Part of a small language model's weights.
Size: 25 layers, width 160, 5 heads of 32, MLP 640 squared ReLU, vocabulary 2508, 8.15M parameters.
Architecture: RMSNorm before each block, rotary positions, biases, normalized queries and keys, shifted keys, gated attention, capped logits.
Training: a variant of Muon for these matrices, 383M tokens, 2070 steps.
Each number is 500 + 40 x the weight over its row's rms, rounded and kept within 0 to 999. Layers, rows and columns count from 0. Numbers have three digits each. The size before them is the row's rms in percent of the matrix's.

# up: layer 17 MLP up, 640x160, rms 0.12, rows 392-473, columns 0-79
# down: layer 17 MLP down (transposed), 640x160, rms 0.0619, rows 392-472, columns 0-79
up392 100:486498501444483528499498491527476501469524514552488461590523503533527524496538443499526490437495561484413472451478485527446521420497448579511525447444510471491518469464475535525485511532539439419575528537534527386564479544448469547454505540
down392 104:511469504452418502488522490470529526484549548499483538469478451583417559455546481490584473461525487453606546491506465536475458434574484488469567424514449490546544467576454473498484554492486467428541468494502546530474482553515574523524425523
up393 080:413524562510472511523514493463497514456496550463478492461490480505488481507482521448461534505531459490476457458403539481499495481585516401497495464503481504569555459504573533470505507438504562493547510511523586476568497489506486484470487508
down393 081:553494474542491515527530549470442473496464506466506521423446481448550471492536484580518480490473620513516509452490509545457528565436517603512505496504476467481465494529536466517555515514450485499541468482459500499450424505476489546568539486
up394 099:457562485458503392450537452477497473493505493464402432518519467506530473427531497422539472567528455478496517482476509514513487521459542523538482516398575483565541512470440504439515546538494551497580509562541513462528446543508473499447478536
down394 100:505454515540452440499462490426490464468549484487489499490543480523460590505498539466494454458518565470473525426466448411457457528521477491442491464441540533501537524489503560564481529528479554540462478509506483493445431489533525501434482585
up395 089:532558552453564446461442458460509419561520548540541490475543509456500537457508505502557601476494459457527528545506452551477570533493472529476547517446529469489477528581470424526476520480505511498471524470552503435537463509468492493486484469
down395 092:549504506491456462526509488412507484503463497503522540549613582511479498487453454507473581432475478585518484587528450481521431501506486528545478493515539525545475530520561454450462474561528487527490588491523485578506459564476456583474460493
up396 101:459496498564483428506451553512471431526548490466421494470444492495463450507531455475511542522491511535459468474474440472527464546479557413499552521527517445547555556524471459500498567437497521491542459572491469447473458448418528532481471496
down396 105:539476479472462516453534488450511466439535507464456533424494430578449512462447497485504472510447594497538454545518541451510486539471529574564425533516502500496521476504453501565448471453491495501511584472509525575524517485431468483501458476
up397 090:424538535524528551396500566456446541445582513500528529508460474549524455495495425527526506448526511506502497446523473536524515588464443474450552462514438520486497465512533534504522514504524493508526533465504489491498504448530439537447553450
down397 094:507477519584487459547527513504458531423489499437617471444524563462429472473471493454517507504530492565471478505541530505474472588468520489497478503491497472498500552543456545495487553494427462513521476512537445464476472449513521481556531594
up398 113:487526528497449488364436487523513505542502449463476406498513450470542590503518508522496495544542489544531502519498456467572494542478563426537543538431498533500566515562514500475507510490492537447506545572440484524539465529523494531583518441
down398 117:482545498502576470453480525536558499477529493535505477488503457505486476553472523463488462516418478564486450502533470473482603520484471536512484441493519553512535512556448449487582519465539452548461449498499491532429517531527552527428521452
up399 119:520554510400498496511503473542460487549512471493531456454497529463562528541514518511509488470514519446556456556539496448495507486505575535544524536475491522535509550545512461431507481451534547508494534437482472500525457439488496397573579464
down399 113:505452472493478481491517488478558493534439514558554490518520535501463487402572538509439453465458415542551470514491472478449560509482520512504538475511501463553565541492509524550512527451571461422524538520516525522503548435530528546535490475
up400 081:441490537465506514424514515504486535490550574498499503580564498499453495535551473500540474542473469434468497441495486542501562449484429518471486520509449514546534474519504565590470457490528446556550532547517462528514532511499528496513546517
down400 080:479458493573500524532492472473536503492392523539476523533424558401545549534490555475445518468538568495588465562564526541442507497431509492518524463476510497454520447539464449523507529471515516537463498509503436525465475453448560438536544462
up401 109:556530522534524441497481537441512424522476396484456495517544444564441495487511561511518496469531444510486545490481476559494501550502422533496520504510489490517559532486446438540480495522511407506551426490539432401553494533504607443535517526
down401 112:484562600552458485516500589499573526467517489479519572459466457543550467482477426509492550453419465471527457405478430546464515505537486467506472456552507557442545578540469470594553476488480545510492554532455502500552494545580434438500474521
up402 087:404535492565481439515526468461534457483558507490505468495502520464456475584499534489548435494520503515441468510519530464483545423501443479539535510458431544537548482502525457538520553471468492459519492501452396517454465523509497463464481536
down402 084:501462504491532473514588461529470577460528487474455491510443421529481543546527516510455517456496501459515472542556498544488494433540441483472524476556482503523517495501478452521478520600519520475447553510518488467495506523591450489488472594
up403 092:509451514577479507461584436545434540482431496516459446471473484512522484542523533461474495507567559561473500487517485513526481554521500404445496484486497549513535469419514578454502549485571469571481455456479510490516456508492476506525566506
down403 097:479511476510434493534486440548473550518531527494541552488494493425433487552451610520547541530538526492498535480452526488551533479490514496481474493568561502465500522480533541516523433522562456517494510440443512523521546504426507538448450508
up404 094:532531544488437501468504511525575416456501515492485445569440510463444510458482447501518563578517477458455513550442485521530525483461514576511559401496558479446496563478489472509576564515574477449467524512488545512555544476618457477567552487
down404 105:511482502516513533553542495494485515502497511478586480499442481475433481610513519511490520405520480590537568549454500514501500454457497543460525495476558513507468461465475507480463558490460486497518468602485447486480444484465479427479469415
up405 097:454507521481536510519490498535555499457571509555516507480493498536475499433533458550505518488492556490485406482466479493493540488452454504572489462471502476519481509534456517517479478447486514551436463417550535567499462463488517548430556502
down405 090:522538542534528408486516525477514517433466513443562508490509601529414491515513481454498529551526389503537507484467567482516509541506527453522533492474493458473459488515513458608517558513558458540445535460463582505529517578486451547524525515
up406 117:526481413486471554446440487541509484509469444582491500492551508450483440520507517485504505453520451452534515514515480514526543487512513524506531476471533492567423578525537456486385472495481509509462501519492483507520464473494463541548517523
down406 113:494473553396515463577457473508539499536449509514472538420506462476491519489498584552510465523482567512457512571542511442474494480480481525461518486498469463476481490448502504536520469497420499517486556445443506546421483555523407471553541546
up407 109:537531436549416472525468532535458468470475492510525476552586492514559490461492457517410519449525456527492465489474554467522582425530492518503497521506500526485507466498542476530489490461491462498500592506530486463508544485518534525510465477
down407 113:597537546444495531531559475512504560504498479515538517454486498502503512464477503469550485510593531502501436449519547573506492583511558518534510474495542457439493489488551507598535484551429534552531477521465495541516480580515477427481530497
up408 103:526504477571545487554508441499535458492469506429495459484618531541561506548493499539505449552479508416446526456499491526496495445518508518436473518521536448457525454487556587493501532530528454438556494435477465505541548551473493511593555529
down408 100:517533619433556446531460478457488523489479465533571507570519506458485494479443497408478489448538437465475445524514528458453551462493490515564517531469576475544479501577577567472536499507474465435510470446502544522523521477455406569523533514
up409 101:472408466506591447544544561510489496562511517479491491483607514495489512570454466512532517518482481474519497482524543504479483473427518490508509497479486535560537481480484497492499432535435464530533522451505532473485494478467504420487519470
down409 102:496431506479484550486488441543522498462468563500466455561428536471414503425478548444487529511496501493478494479448463467557440457492463474491526507536546508461517439468532463476490477477512508524457437458463480544557526479522559546484484542
up410 073:507536451477519565442517476431503527543497517443493543459527485483478500559476500461506486415533540545458468438485492513502527579491541456495566533547613507508463506502511489483439419576456471499453499491478500546434458469501531522450464518
down410 068:464492528508506506544488464521507525516547453525478591550484539529467565465492486497518506458507529506544572513496497491534481508529501457497498459500473519453495430417575539474491530442496503485544522584479565482480497514427526509476541499
up411 097:544500490529523533501416531489491538494445508505549482433503483530408556504505409435442492438548478486522514500566509552460624477536492479538529497429441530524523543463508508497532426502445493532550556481546498512501510495503559439532540483
down411 107:484456517557515486442550529572510503504483414464519476501522525417490548538437591567489478534458521535466445552439530529486544482440499551506477471447463432494444436467512516514519460475518568495562508599410469581529459538488561430464389557
up412 087:491458453480533462447519549478494552550541468506457616465554464509518476517546505435521509587483554433504437448445522487527559466469521479459508466558445460477458477490486544476438482547547532509589544474604575444509516512504470533433522465
down412 085:442513469459468471475451562501434491561487513555535516511537533508491483510553449496505507397528547472441486455513507484470499553555570442503425500540484406467518480504511461479593500551455541428529502565518489508535544454499497560466476483
up413 102:476496497480475506478491475528455498409503436498515451569436570479487464516564527482529455472579495548504487503441529577524537433565519542500546507513534530486493528531556447521500522544476449384529484501556532500519545465554510494487436475
down413 104:467521490561463469493500579509480481533503508499514464492454527429504467451512528481461441525545453573513490496501580450545478515561535484508561481452534489467496506481509537573454470514473463520521435517508539483444543615474492520450591512
up414 112:497518503484463433482488497537509467516462477480512567498510531525501576514509527472461464555519577441508574487484547531507516487458519548459551437398545488480557512529536579498519513487489531377549518469564473527509456542512511579517536446
down414 107:529557479482507513596519532459488520467417489448484502441513441601509541546483510487477530501534558412556533558505477495465442509507474480543514525446587469522480508587496488498530462505526492442522563569457481551485511475508450560427473513
up415 076:504502539463567560600428564505424537519460500479498494474524501569485535537481525420481442454530539520512482465500500465467460522470504443579488435536469613532536531565461548536528580535421500506394506475523458513523451489541491494443535552
down415 080:532466519473471500496520539521515473427534486473527480426487471443467478558425493475528490497537461537560474477501469487480479502536529516570497428553486497523508433501496501536469461436468467479545515527474434392553451552488437425485398511
up416 096:486488540543515420460534458443519542579542473485622484467472487454502481510520555504544495517476537574502514530525494509530458442440472499534527472487524457507509497506516530477425516441534438539464445587502428513561457500474491476487548495
down416 095:462544492501505467515515462492517489498503456516428463589546539551557495553440498465503473401533533474489582502506533516546524477472454478483446568495424443571459509526417574499551498563547550536501480444490509468495545475534531461482487558
up417 102:420530426406537481516495447482514450483514527409464498546459503563451494513559470570517527491483548488491500536447525556552559503457455433485515536527521498564534509512620503569464447486429513518495518462602461542463494486489477428561548450
down417 114:545564478454477444535467443566555477533502439433469478510530550457495455507483503471516464513458487496482489412494497529541466483437537487463511436494505471556435559449459501512475527530408514467489500440514550454548500552493497433419499453
up418 102:519485471535574516475474536516544429509504473546488478534465497523482518549472490500510442505515511548435516454505513456560562494519511478558481528605492455470484473471498483521490561512499482403444523510475442493459514403521506518570528485
down418 108:462520490480415501436458533502504496462427513517466536539540554477489515527480529570501569515538503491402462503521525485550481503524533433427445437504519436452494519474523521487458548466540495450434484499553486571514475506521497517400439498
up419 107:489527535515468437466451545504504484550569507498466513524492519502501473471528555489517544599531546438543533542533496530488509449511500508430499412486513532461522463481600513546468495567507477568619466505481567462481454470470434496494447531
down419 100:466520425461510492459488552563506512421507463509449476535473517446517496420501442477488474572517418500540463541510545512534547488478449488577464488526515511507527565494503497523414522493502547507510520521530442514546432552434502524551582514
up420 098:549498489536494552447552490538482478503477485456462504437427584489464453586463500425515458472513492512528560501502478502504574475535518533576567505431507387497496533523440493441484512466541590512530532449508570492517460454532446530491453455
down420 093:515494453516549509495516455525533519535505431425506484535550511504521497566465513571487519500478521408488570459439480526498468506454472462516469487529412517478504448528475609507425485493513523539581411467537510525453507531529491436520478430
up421 108:490507489427484485539503487518498458434563504483485409458502475588489455477478474475454493459486546481565518458530537446520558517495568449535544525557533495510546501556485505572495460523520522465496550459526469577537455459506556556517389496
down421 104:476523491484553492446489461533485518505534467542424459447484462483564540409494507511481517508468483541502546555556446541484438446472522511506537443478459516509546520482554502519510473505540503553526535501552439485403511436523585489435450465
up422 090:462574553477491511599559515523513548477466496521455476563552485538531472508457484520473445540556491458532562458503476509557595534461484459493501501553487514441501519460524447518447516461588531552510524504525496509509540421429531451515499520
down422 086:437573532491509493565466496502494470538478548425536427489456549447584476465523487505485497477458422467496514554521455453464411501527432452604505503496431519497472536461444444490520479538487460519493554513424516476535489506555536592483536471
up423 106:472516466404488471490515469516411472511550480512529491478572544554443496534567494515499457419520550512556494522513428522503525511483433518486462441457528476448485460461510480486557522546541537526457547481439535498521432549506583513416506482
down423 103:579458455525542516511506496512567551452539527483485514485489509483529517476436491495510441424545550487476546446498514528528479512491458496536493513479490515504518437467516551428445511468507518521458481547492460513508444496400490508572534545
up424 101:445537486550537539484472493494456560481574560512482523524530519489560468528488469502535438496598550499480415514527493558437522425463456490499484480415454465460555484525476477478511468467601500507497496552492462490465577535480473500489505515
down424 106:466512468531456495518498510494521490452523411531474508472506494533464500548452453466507517535529509541552472471491483523476510550527565483486472499513549482545467532540530492465487520521499609501460502453491574452529478590567503479509455526
up425 100:543484400509515589546582423514527508503479536498522502473493549564487513523471467518562482421514451567580491477529462480449512565477508516514535574442480555439510445462478499494509542524523492469502537501524476440444490481528479555501436535
down425 101:571518560497545489516468464543563567497508465513500532492601487476465496474456476448458440542485554520433503524546507497534443466542544495498403399515447469553445500525465462441485511486500471534469524540529534537544477480468467487501522453
up426 091:500436593574516573494485485482450525455550449426442577527524531443488476452541561516509550451500514488453546466494495474532457534460492480541520491577520507437500455467507530483532505478462466530475493570416457496457498502419514519533495533
down426 092:495511504565485504524597571489514507469534438505543523546469529474492496487533487535504515545527505581508526469485502568451448548516511568547499489475535519483486491452452525506509495502518427480563544481489479435430525541494494471549423505
up427 086:517533529515570546521544502462500538409529569501512516493453573480496487476490477556530445474515478533563542524506497482510490469461466555494575516499535518479488469564516578473479502483553568452458478458486458427517534549503492475530454493
down427 079:532538556503490516488464498514489486493500462518536492508469565458561560457478510577528476474513628530489505480442469518490462540539548506501465518448467447573477515465454503567489496546485495508552506570498533524453497415471531493543558421
up428 110:459513540548497443524495417505470497488487511477504504484493532479456449488511532497477498409477479444469459484497485492497496446579477462474456470413535585496567509515533540550553540500517487525557543434516503464495474522437562431534523495
down428 107:468480452510576553501500538509574541484511529438522445453530463520479493448538503540532484462507506439506512521503535457518493457547521514486556552506423537552464466525496446540471481455499502486582422474564492541496459412470559467551542533
up429 110:521501495426495471479476490577462532472538507502520476446505442496532531487556492501486449513503472486490535478518499569531506520394502491417538520538513508491485462531516507562437460473435548516455515565517498415560479576489540509476481514
down429 105:523515501484475483496560479473498519512460526471536569445540552463512430428592536533535488499605540495490494475525460568456506539483527566559447449522505576456523393523512560511444474474518468459558446553528448439495550559470511494512492496
up430 108:507448536545431522548519465478475503436505471440484454465483489517424562501445535555525493454519525546477500492564549413481504503518451441517564488481522470495505460533516489504461457487517463557509518513496431525543485486384458492490495497
down430 111:541476477520486404484592486522544480458508506527437479512468524523460550518565485462481472516453502510522497500486464522491545517540483557506473521527475414528532533489464479508449520526436500503489461448509493511467580540506533509535511475
up431 105:527411470426543485420586503496507455539535513534411508459513445556501534544558457491504457542492451476466538522547564482465510472527477556526506516454519473504472445514496490488515499476458482452468528428535518487422426518455480432459551479
down431 104:460471528505564528492457493470457539428453537476524554479467545559507483481602444537481480494549443474474517483470547489513501409584453456486500476395462488498559529511488417515527488459469502472465493493446544505486499504433541502502480489
up432 097:533571462522543475521503559481551475488496526418467563482448513511555437532510593554439437469514586488499494525498440530518409443498456498555553489587501540456538538496484515488433610441500513488457536540516480494476474469471465511485512435
down432 102:481515530502493496475507538511491424570477523565517543529495521473482454446492503488476511539500526550545504452557543446471466542461530489466486510490468452541440522496476471465542458467539504433451462500542468480497565544428477509495495550
up433 100:511521432519506474582496440545503514466504522491444538521454495517544462540490528532428529568468527532513431522381550476505469447465515466554531538501439554460520486541540504493481519484465555470482499435477510451523493437478542532515526395
down433 102:593535537550523563488507382503465521516481499543491497474510481509546508552503503530507486463481506486527473450402434518506543496531429507418405538458461572511507498437487517481489480563454508452457474541507510509449513558576474525552471512
up434 106:495534550581505494482483435496507452532494448467423451452511575490449427478476453484583521474466484460404506452494512463476531464478519476528471559461550443490550425525567487508493503503472455574513463501489452472497505523464474493575571511
down434 101:509545509461437455534501463518500449537430497505469483456502540552462525467476441534501517483536501460494561517496461389522519566479451480497480527473563428499467532466535524387520521583489573539552441516466484458528475485475468478466527462
up435 090:469457436520467511435458488510543564533512526455458479388463484534455568515511507532373539501605505444445545459535475469543488417513482522503530486505540568452514495593514501463478515533498563492491506570490455516521503470481569505505548512
down435 099:517527478427541528539432459494483557502477527487543532467507613438605496552513489549489471496500485465512536484551486551461517473531474572538402540585455456504572484513501536515524549459457553527457560568526472529522583517539533477521485493
up436 090:506537428505500505493555521503423415527506546547553512484628487542478514477430492460482474492506479506477576467478505541542535535603544503505535554472466522494514413476461483541479562524507490444470489478503394421549488480463486517527537479
down436 096:567427515422601427461513449420513474554528497550494457451444517494560521565489561465540504486469520519507497537508480532497486495552508440483487459478472530450461522495475484499531598478546450480478571539563458438525507508484461491468490508
up437 086:511448458489495508532472484463475471506552499530476491455533458511479451587470505458540520435539437448511540475448514444478498502511421491570488486453458484424452556516554518485528515424473475514467487521466486451528502468441456512474525592
down437 084:490515586539523520562474511520469495463489495469467520601530528496491531431503494399511602490548523488431428497515540556542508535504511475510519527487479531534507531494501539415502556530468451522457492405505539427534520478487500521527486502
up438 108:588483421506402526502496425551521451469511511527570514464495516522421474508525556437576453451494506457493527510433512492545516432516517440467510475478476497481535498471500481468532482490515519494518573573494500497632502454526466461528519491
down438 108:391548485504513461453537588451545530587460583494483586424484526542545472461501530481538479477519547548552479536471470469520486520534566514409515488521528515490494525430480446528552475491468523485516413478487411499472501487546466465562495580
up439 100:496510498446544542563435513509506484566469506541511554571443496501548489459546470468502522524577459506514548451432522510533513543548505447577463536550509461454571561512526449526562499457504451438577486486496503466541462462506530542615402540
down439 104:454508509470473502516555595453451538522457484494446439488508426523548551435541536500503573537462466653478504522512471460537445490526487523523511501512504488483523503484463405468530458485521462466454479480441446534461517495442505442504458551
up440 097:559436419504512461523560502477513466508516491447474432473492470514474535511530544491481466467508485534476479527478541478417530502493463560481492479537532454471474458451490498484472491501587487450503563516529486472491468444546501502515503449
down440 101:533514505603439461516522484598476574511558534531425477546517527408525557499528512493490571475469575479498445431541502536497440582540466460531530602480499503439454474458469497497478390510425509566493488526556489455589490498493481465554520547
up441 117:488519475488437497414511424452443492486555435544457489535515520489458526515570420468488533511444527472563502424553493536540557537508539479513535492433543484447465562519553497514543488510423515566519540488512518458512488428478563575480481514
down441 112:574511593500544496525547496472519581504602504494490518492530510443463486438543480475505485509556522471573436471558519492513520554492442573457535490498504458541608513488504444486510488533476608465493460535503548504506482502489501554504455497
up442 100:569460447501479493414539527471555446584502528538448558600538504489470511547518512502528496520497530544470478463434562409503523491470411491507595451481473520504506558478449438509499575482547452540464495505480495536571497511433476465572478503
down442 095:508477536490423429486519537561540571478538567513490495477487542502494496523445504531479444471447482492534506482488476505576527516618439452530504475501476517432529557502499503528459443494509466524447491486462460441488464502495473569505448508
up443 102:451514527451515496453502472528488465530529457552450538475492513523513469493535472575480428408475554471496433532439489546470413473547541478481485472562544484498489444528444572511526477478528478467526545553439478532479535525552557497521434441
down443 094:497465564499503494496539557484511487473496546548412535486493502472556440429415478437505510555491494485538547497490527574415467541507467454526491469478489451611452452483495501381540533543534524508472476451430541482420546550470608523546444485
up444 104:502516449571456463502473442518448467520524543504502449515556554478546517549562537467524425483510516469507476510501519536491484474506510531488531494475452463477500456428552517547446474475456534577598540479554543461564485556500549612487539483
down444 103:497471451514512483515558493507462477533500460526553459531489490391409529492474483520471497550596458521430493505529457443504538468511501449470459508498467496495522487485482532452517529507488447518546408525519532476554401518495408421460460446
up445 104:493439441521543458452492487478507549472474453460509524513544503498535533522495477584473433497589561509480514455510446464482483501478494575509526572529525465464503473450468507462511522581469490523563516454411507455478453490506506500533427531
down445 099:473555511529540530433457463512529480548512468437464470525464405464512535513432461460521554602602470561495456519557507506459469511451517469483531459525496492435472454543541517473484416529544427449502505470451476468455453501477523468518557505
up446 086:504558386513615495522488500527473404444518483522502473505431550475576472507552520517474508493550441513527514560494526537502525515503504491480579455435487465431480584504472553514478429523500523522480511539530501493481449483443573472521568499
down446 098:477505423489542489544434535517533502503460499534564485519428491448552482523485491473475527473517569587473488475523418526525525577570527536464544556524477504480511477477412478473554418532485516517548534460562499516516502442525522552464531393
up447 098:489567506491465503437468491492497519528470427490516455435494516507561509475537516521500492475521474496489573528496414541557528508446471525505467513497517509485505509531582486525470479523483508528497547545463462490533593544449470470517479514
down447 113:458489488513508454460480538468449487507512473559516523517472493513530491536530546492520533469447479527515465501451397525475490443485466489529416460494511543553490420585420529525471491529495570541520490491493516493501604511533507466509536473
up448 108:508545486564519491451540450490498489539490495458497576549574561522412441488500538506488427492533489556460487465382486450533500514527531537548556460499528447565523506461536460581543462463535533509538507468518445482476521469474473545476540567
down448 110:480524569501428518477430526480594508502481505548539462471502512513483470577518458488495505468490470429506511529482433513481512482523432481441445466488447505503530461445603547521459462536519498462478527490525496479521427520470578476524487506
up449 096:494518463449407543394455522582480488532505474530520444539471521437488446505459483447477521522562540478540486430493463467595476506442486529485573469540580512500502435557527554476557542464513534484524460488519453479546533420503528426491556494
down449 102:453554524499541510539571431500521518495537525520573495462502520457528456496490524477507520545453410497494554471448520480496456509452490484531374506452494497503521578511520559523497541489436533534410514487442479509577433489503439577457467530
up450 069:530464481493567570554561529491490556464495467463435494540509526490551499490484434455472451464533536496493496488516510529560536493583457424491573367417487542545527527431452498512537524537565503475531518548482572514487484466492470518472590473
down450 062:539482517441492416505538468569482583499562433517474562527512549438514507519490444502520496471444475485481504508473505440434498468534519522469438436496449558560512513559521549538473461532381528442451502494489520515516458511470529465487516479
up451 112:521566546442496505490531566480508407479463496561515513541615502527507547503529528506458473496534505539545437447468474526517517429477577506528487443554499562463527554451465580473468450567504483503457457499515474537503500481526491522510536472
down451 113:519443475494486521521486485460491497541592517451436487473398497495496527520502428536481520510467474499502461553473518487518488548498473510549495486460495487527458491517504462469504501526504553546547514488441532396514502451494509537447477543
up452 101:640457489503520494432545507479464457502504480468514450526525522455427529533564525545541487503489482551516532482483567536466537547453581490588504510503511515449484486543541562461514504520527474547549483559577474440488473539491509499503527507
down452 100:539394461429482426533464499509446454529507577540469519453514529499572500449536503451461517555493453484495479449506490518526524520522477516449482497559454491505511449528508535461533490449420433532522505574512509536565596559488465496481519464
up453 098:521513414464571420513460437561490487463508535473430461492501543496450472462572449539437483593478535481502456508408540495541445540497513582503511521550458463483501530490519465521510494450553506486478486469528495552468539442523525426438531473
down453 097:495526505464508552444471399465551493478547566469421504441526396502486460436545494464466492479460538499540493502488508462558462514464496473452499536530512522509443419455471490524539504492552502466488537534488459440465431517502501429533473579
up454 109:458517528533537478510474444545462493484539533462510522536464495465524510465512555550571518549488503517477367547457496480445545501570554466531485559543583479513489471439493500580454499541532437465485439440453567500480520429495539488483561530
down454 102:516480440469454490501469522554504521488510542501496525475467504452542501498555502532470551568521481469538462455497460465428504451538495521532444561370536600470579510492537487469448470491549534502549522520504458554497548536460498477520453499
up455 067:472489476490549527463634386549539501490494486449447491546495471523506515537538529438436531491500451501484533480498497574508456537483547508486540471516510526529583525462501553446515518462502512568491522495505520559492511517542584493451491503
down455 063:512540532519561435548503502491551516499480482515475468557470539481550476518590536552604478502487505519489524508469461504518453546465533511525435566520474508513538524454541508478418502445452533557549468464518514525471510472469435481560495428
up456 100:475463558457578481493531455542503542541481512459455508430581447417464498509479542587482511418514535515466548486492476592494507529500451496499478510488563542512509528514500454535512505523495513478533536526468528542555517472473506507542504507
down456 102:456593535542513517479538509473461415392549470469555500473449577551450505406532521476546451506450529493545500501523490495418474519503426486490485534480441494413532385458504550501524493541508490496474474552505488515508542531498482534467516456
up457 105:567499508510440526420550413486531505489593470506469523520466458512495481513527528536460448495466522466502485549471471511514503470507454532454470484562516355481546568488490467549492446513530462403503505591548514499499545477511442593519499545
down457 098:464533493576498505531545541493461472481522510397452509600486451489465566476527542502500552508455536487530527523539514488479429540513491491558470485505523509521549495465446480528539428419494507399458520498499496503585492514511537522506471479
up458 106:504521502489507553507492462535485433422494479446404526563553596584513492545488435491471503440517548548510482486522577570469533481491487459591528459465542507489549531533423582459473569473519503429472511474489478492460474510533525486496571533
down458 105:572551474544415476520410540519497478510500546565525479507521524527503499497512469536543484603476522508587505503437456520466523512480494508467513488555463503488523507483604509459515496492535524479460497556395546459527472512512416554390476535
up459 099:487467562524457524483480495522525531573577489577511483471511529486522471520521504450554580512548506458417514459500598510483550553560526401526511515478467515523442503525532438562577529532515500481431543574492507457552416492471559482537460518
down459 099:516546533529495512535505445472506512498573533510501516513547497524508543512489506550517489569486524525511522499586490494630540502527534467575481513519549443546521551503555485445489482485541510486531574479466554538379509505483564445562569596
up460 106:481504443551508480529419414509445463467524506490506518454507555547476519526497504488538453487497496526477441522511594462413525458552487520572447599562589528519522501550469536557479440483495473471475442535535513490573583452484496429544606518
down460 099:503480461512543483522576536495500479564499468515500523511530548517452510586475499571551546529488448536424473588569522525527506462485503542481461521500491491528521452535443511453527442493403468554491431555444484531560552477498508465482558499
up461 099:457470460495453435542440580503476508429605465546517472467507467501434404509518473523542451488470515480482480540487497476472546490504515534466600455456468519489557542509514486486521580521551469487530508469459510484530431488504498441500567589
down461 099:503451489471498539452526530491513504581548453489505567582486546455432439545527467496552470500479459534490581459519514547513470459511478464415488510572446542480524489579557460525488503519534570474481486484532428431552474476506581487460531540
up462 098:535428437440466561557521498434463542514512523527492499450462489572519487499502519577488580440506539488410489560405482496499544459406493478494480525498498507501529493505523457511520560516393417432495565477454532437496544464378462572497512531
down462 098:508536540564574484543555505525479498444465476555489533492482463508469488518493535468555534600526507460541461455574486516465544509449509535459442491461446479490493564489447491555549453538418543502542573458488509503557532527475480552504536494
up463 096:526402434463470546483451522568459512580519462469496558465544534594488449531484464538490484529462545452483552516516588511581503478520462491505542473571552525523485523494507438600463486471511517538477460538471492472496460463453519451532537497
down463 093:512476510487532426452498486448501537443487474539450507577508476518497454472458493519467433503509554472511496515507448497526514491430483467527456473429541536462555458505500515463537493502523577453397478508584476443494485461472522484462527496
up464 104:557517498619476542420505492543476556484476470514543531534518468541594472515521497499507505523526521539497531448468511525519471524478510492509490459449549564555531470556455573519491412568545511555439545512539515513516568563483455511523529492
down464 109:492510512503555436516500526506514501528496484523466485552535465516549374484499483464554526526462578494463481509431524531468499464495481554503439450510496490534523515492495440504491492488492496535539513446490520542505488494449527497528495467
up465 109:541510496494516492453509496432506540487464438531486467492523559517507481456470510408467484489488482518530443552487501602477463443519474505518505572495474536463403464576412549495598453531451509466585552462507539484500481469433473476455512479
down465 107:497464449507473497519478407493492496489553523479536534524379554504465508490513491508578426557516520481508437516469510522478614480451516426506536499441515511533524561496427493443509477504492512467485519460459544483470456530576513561547471543
up466 094:529540402526486576564583571499446476539541462490521544481478531509489489547479475534462483516528436527513580485471524483428481473456559488520482469502451545463557469481477511506550489465597471522519532509502406494512482469537500498471576600
down466 093:521602502472521505538450420557454540458476520500501511446499465440510485525471544548559590533475463494489514486535480534465544477530542507479466510487478506450511482530463500511431499421537480512515534532484511521535464456496494517537561469
up467 101:468518487536484518506546536470455601457564484503493482528512499511493448454545536521477496518456454415506444512511463412524525505386483494490526475512496552488459542503566513559451515490527517489522551524465520507502508499497542405462430430
down467 102:489469533519480465539516535532493484561467536485530474546433466469514472469471590543479494481565538486487511481443511485460471526556585490473537567436503485511534461489506454502530503463514498478469401442507453460531475471476523474456471514
up468 093:477565479482512527456471456525504484471485532416496482510498478505501523519463438437460530489501543458555467540521542511485469525466464532566525528457529424471556552443541442469507460491448547589528459491449490428502510481485500470517469502
down468 089:546571529484502504531449487486496513512554517528540523484506488421471483513474435491451456491414509495493535526504604509481532530506479423466459478493476491516544488584522510473476422487504533597530440503550537505521499556422456465590524548
up469 089:552551464474545423526595488498495562524515579484506493424446561505483547444468501467447539443414601501433525526579541519482540440459512482532519508513474522480540544509582521532491538510482518490475440479429497512504561577494527525543560454
down469 090:521501512464508540567508494517537538510465523517545457477517504487579467519519477501468504554431483427491512534512492497506488452483490513463422530533472470482518491521614471416478449513473471463523542536526486495452445452501468513471485531
up470 091:496490512472483446501546493534556526519509489518449381414557505467512482515492469481529473513543599474416516520427427536535562417466430444470508551477430526460477496514561509524467551510468468487549529472482499516457432474514490390497554496
down470 086:451449392517503485444516518472552398538439451511494533496472444488432468461518525472501510507489473517584488454498607497518484581542503535526490523501560438488423548541457557471475495521474499528460544516479464469559453462465471483488556499
up471 111:433560482482559493495490421504436400482546552425553483468468516520502508547512462511536480451548483499427520481519472524489550472498581492541576493468528445540566517491464513561508455545497384530493514553544515444489459538450560491454517514
down471 127:553533585573531493423492455494433486564495517512546522453469451541557519514533544475473545522531496520504567551496444498549496463495478526498553503484461452513495493547549490505530474443488535482491521533515495554473497593470539488426561487
up472 089:476484410439450466479538405481536470553603457462439487444524490439516516478524526481492476519556501495554493478482500543565455427505553591490504469537473496567459587528462522513430482466497481505570464490528459433520481528509461508528487563
down472 094:540584471563533497506490539516488525459511494552474513449470478507532457529404540514505492555540482532453551523571483549480438466526520492487541464520397465475397470513475529498506493550511488526493560565465474522471466485513508484520478498
up473 121:519483518537544535457478525531557558487616508508429606468490492478521537446473491493512523457526534513575537458525519523477533529494491458500504503526491444547540405509484514535455470475509444508535555425475495451467513486443537482535468519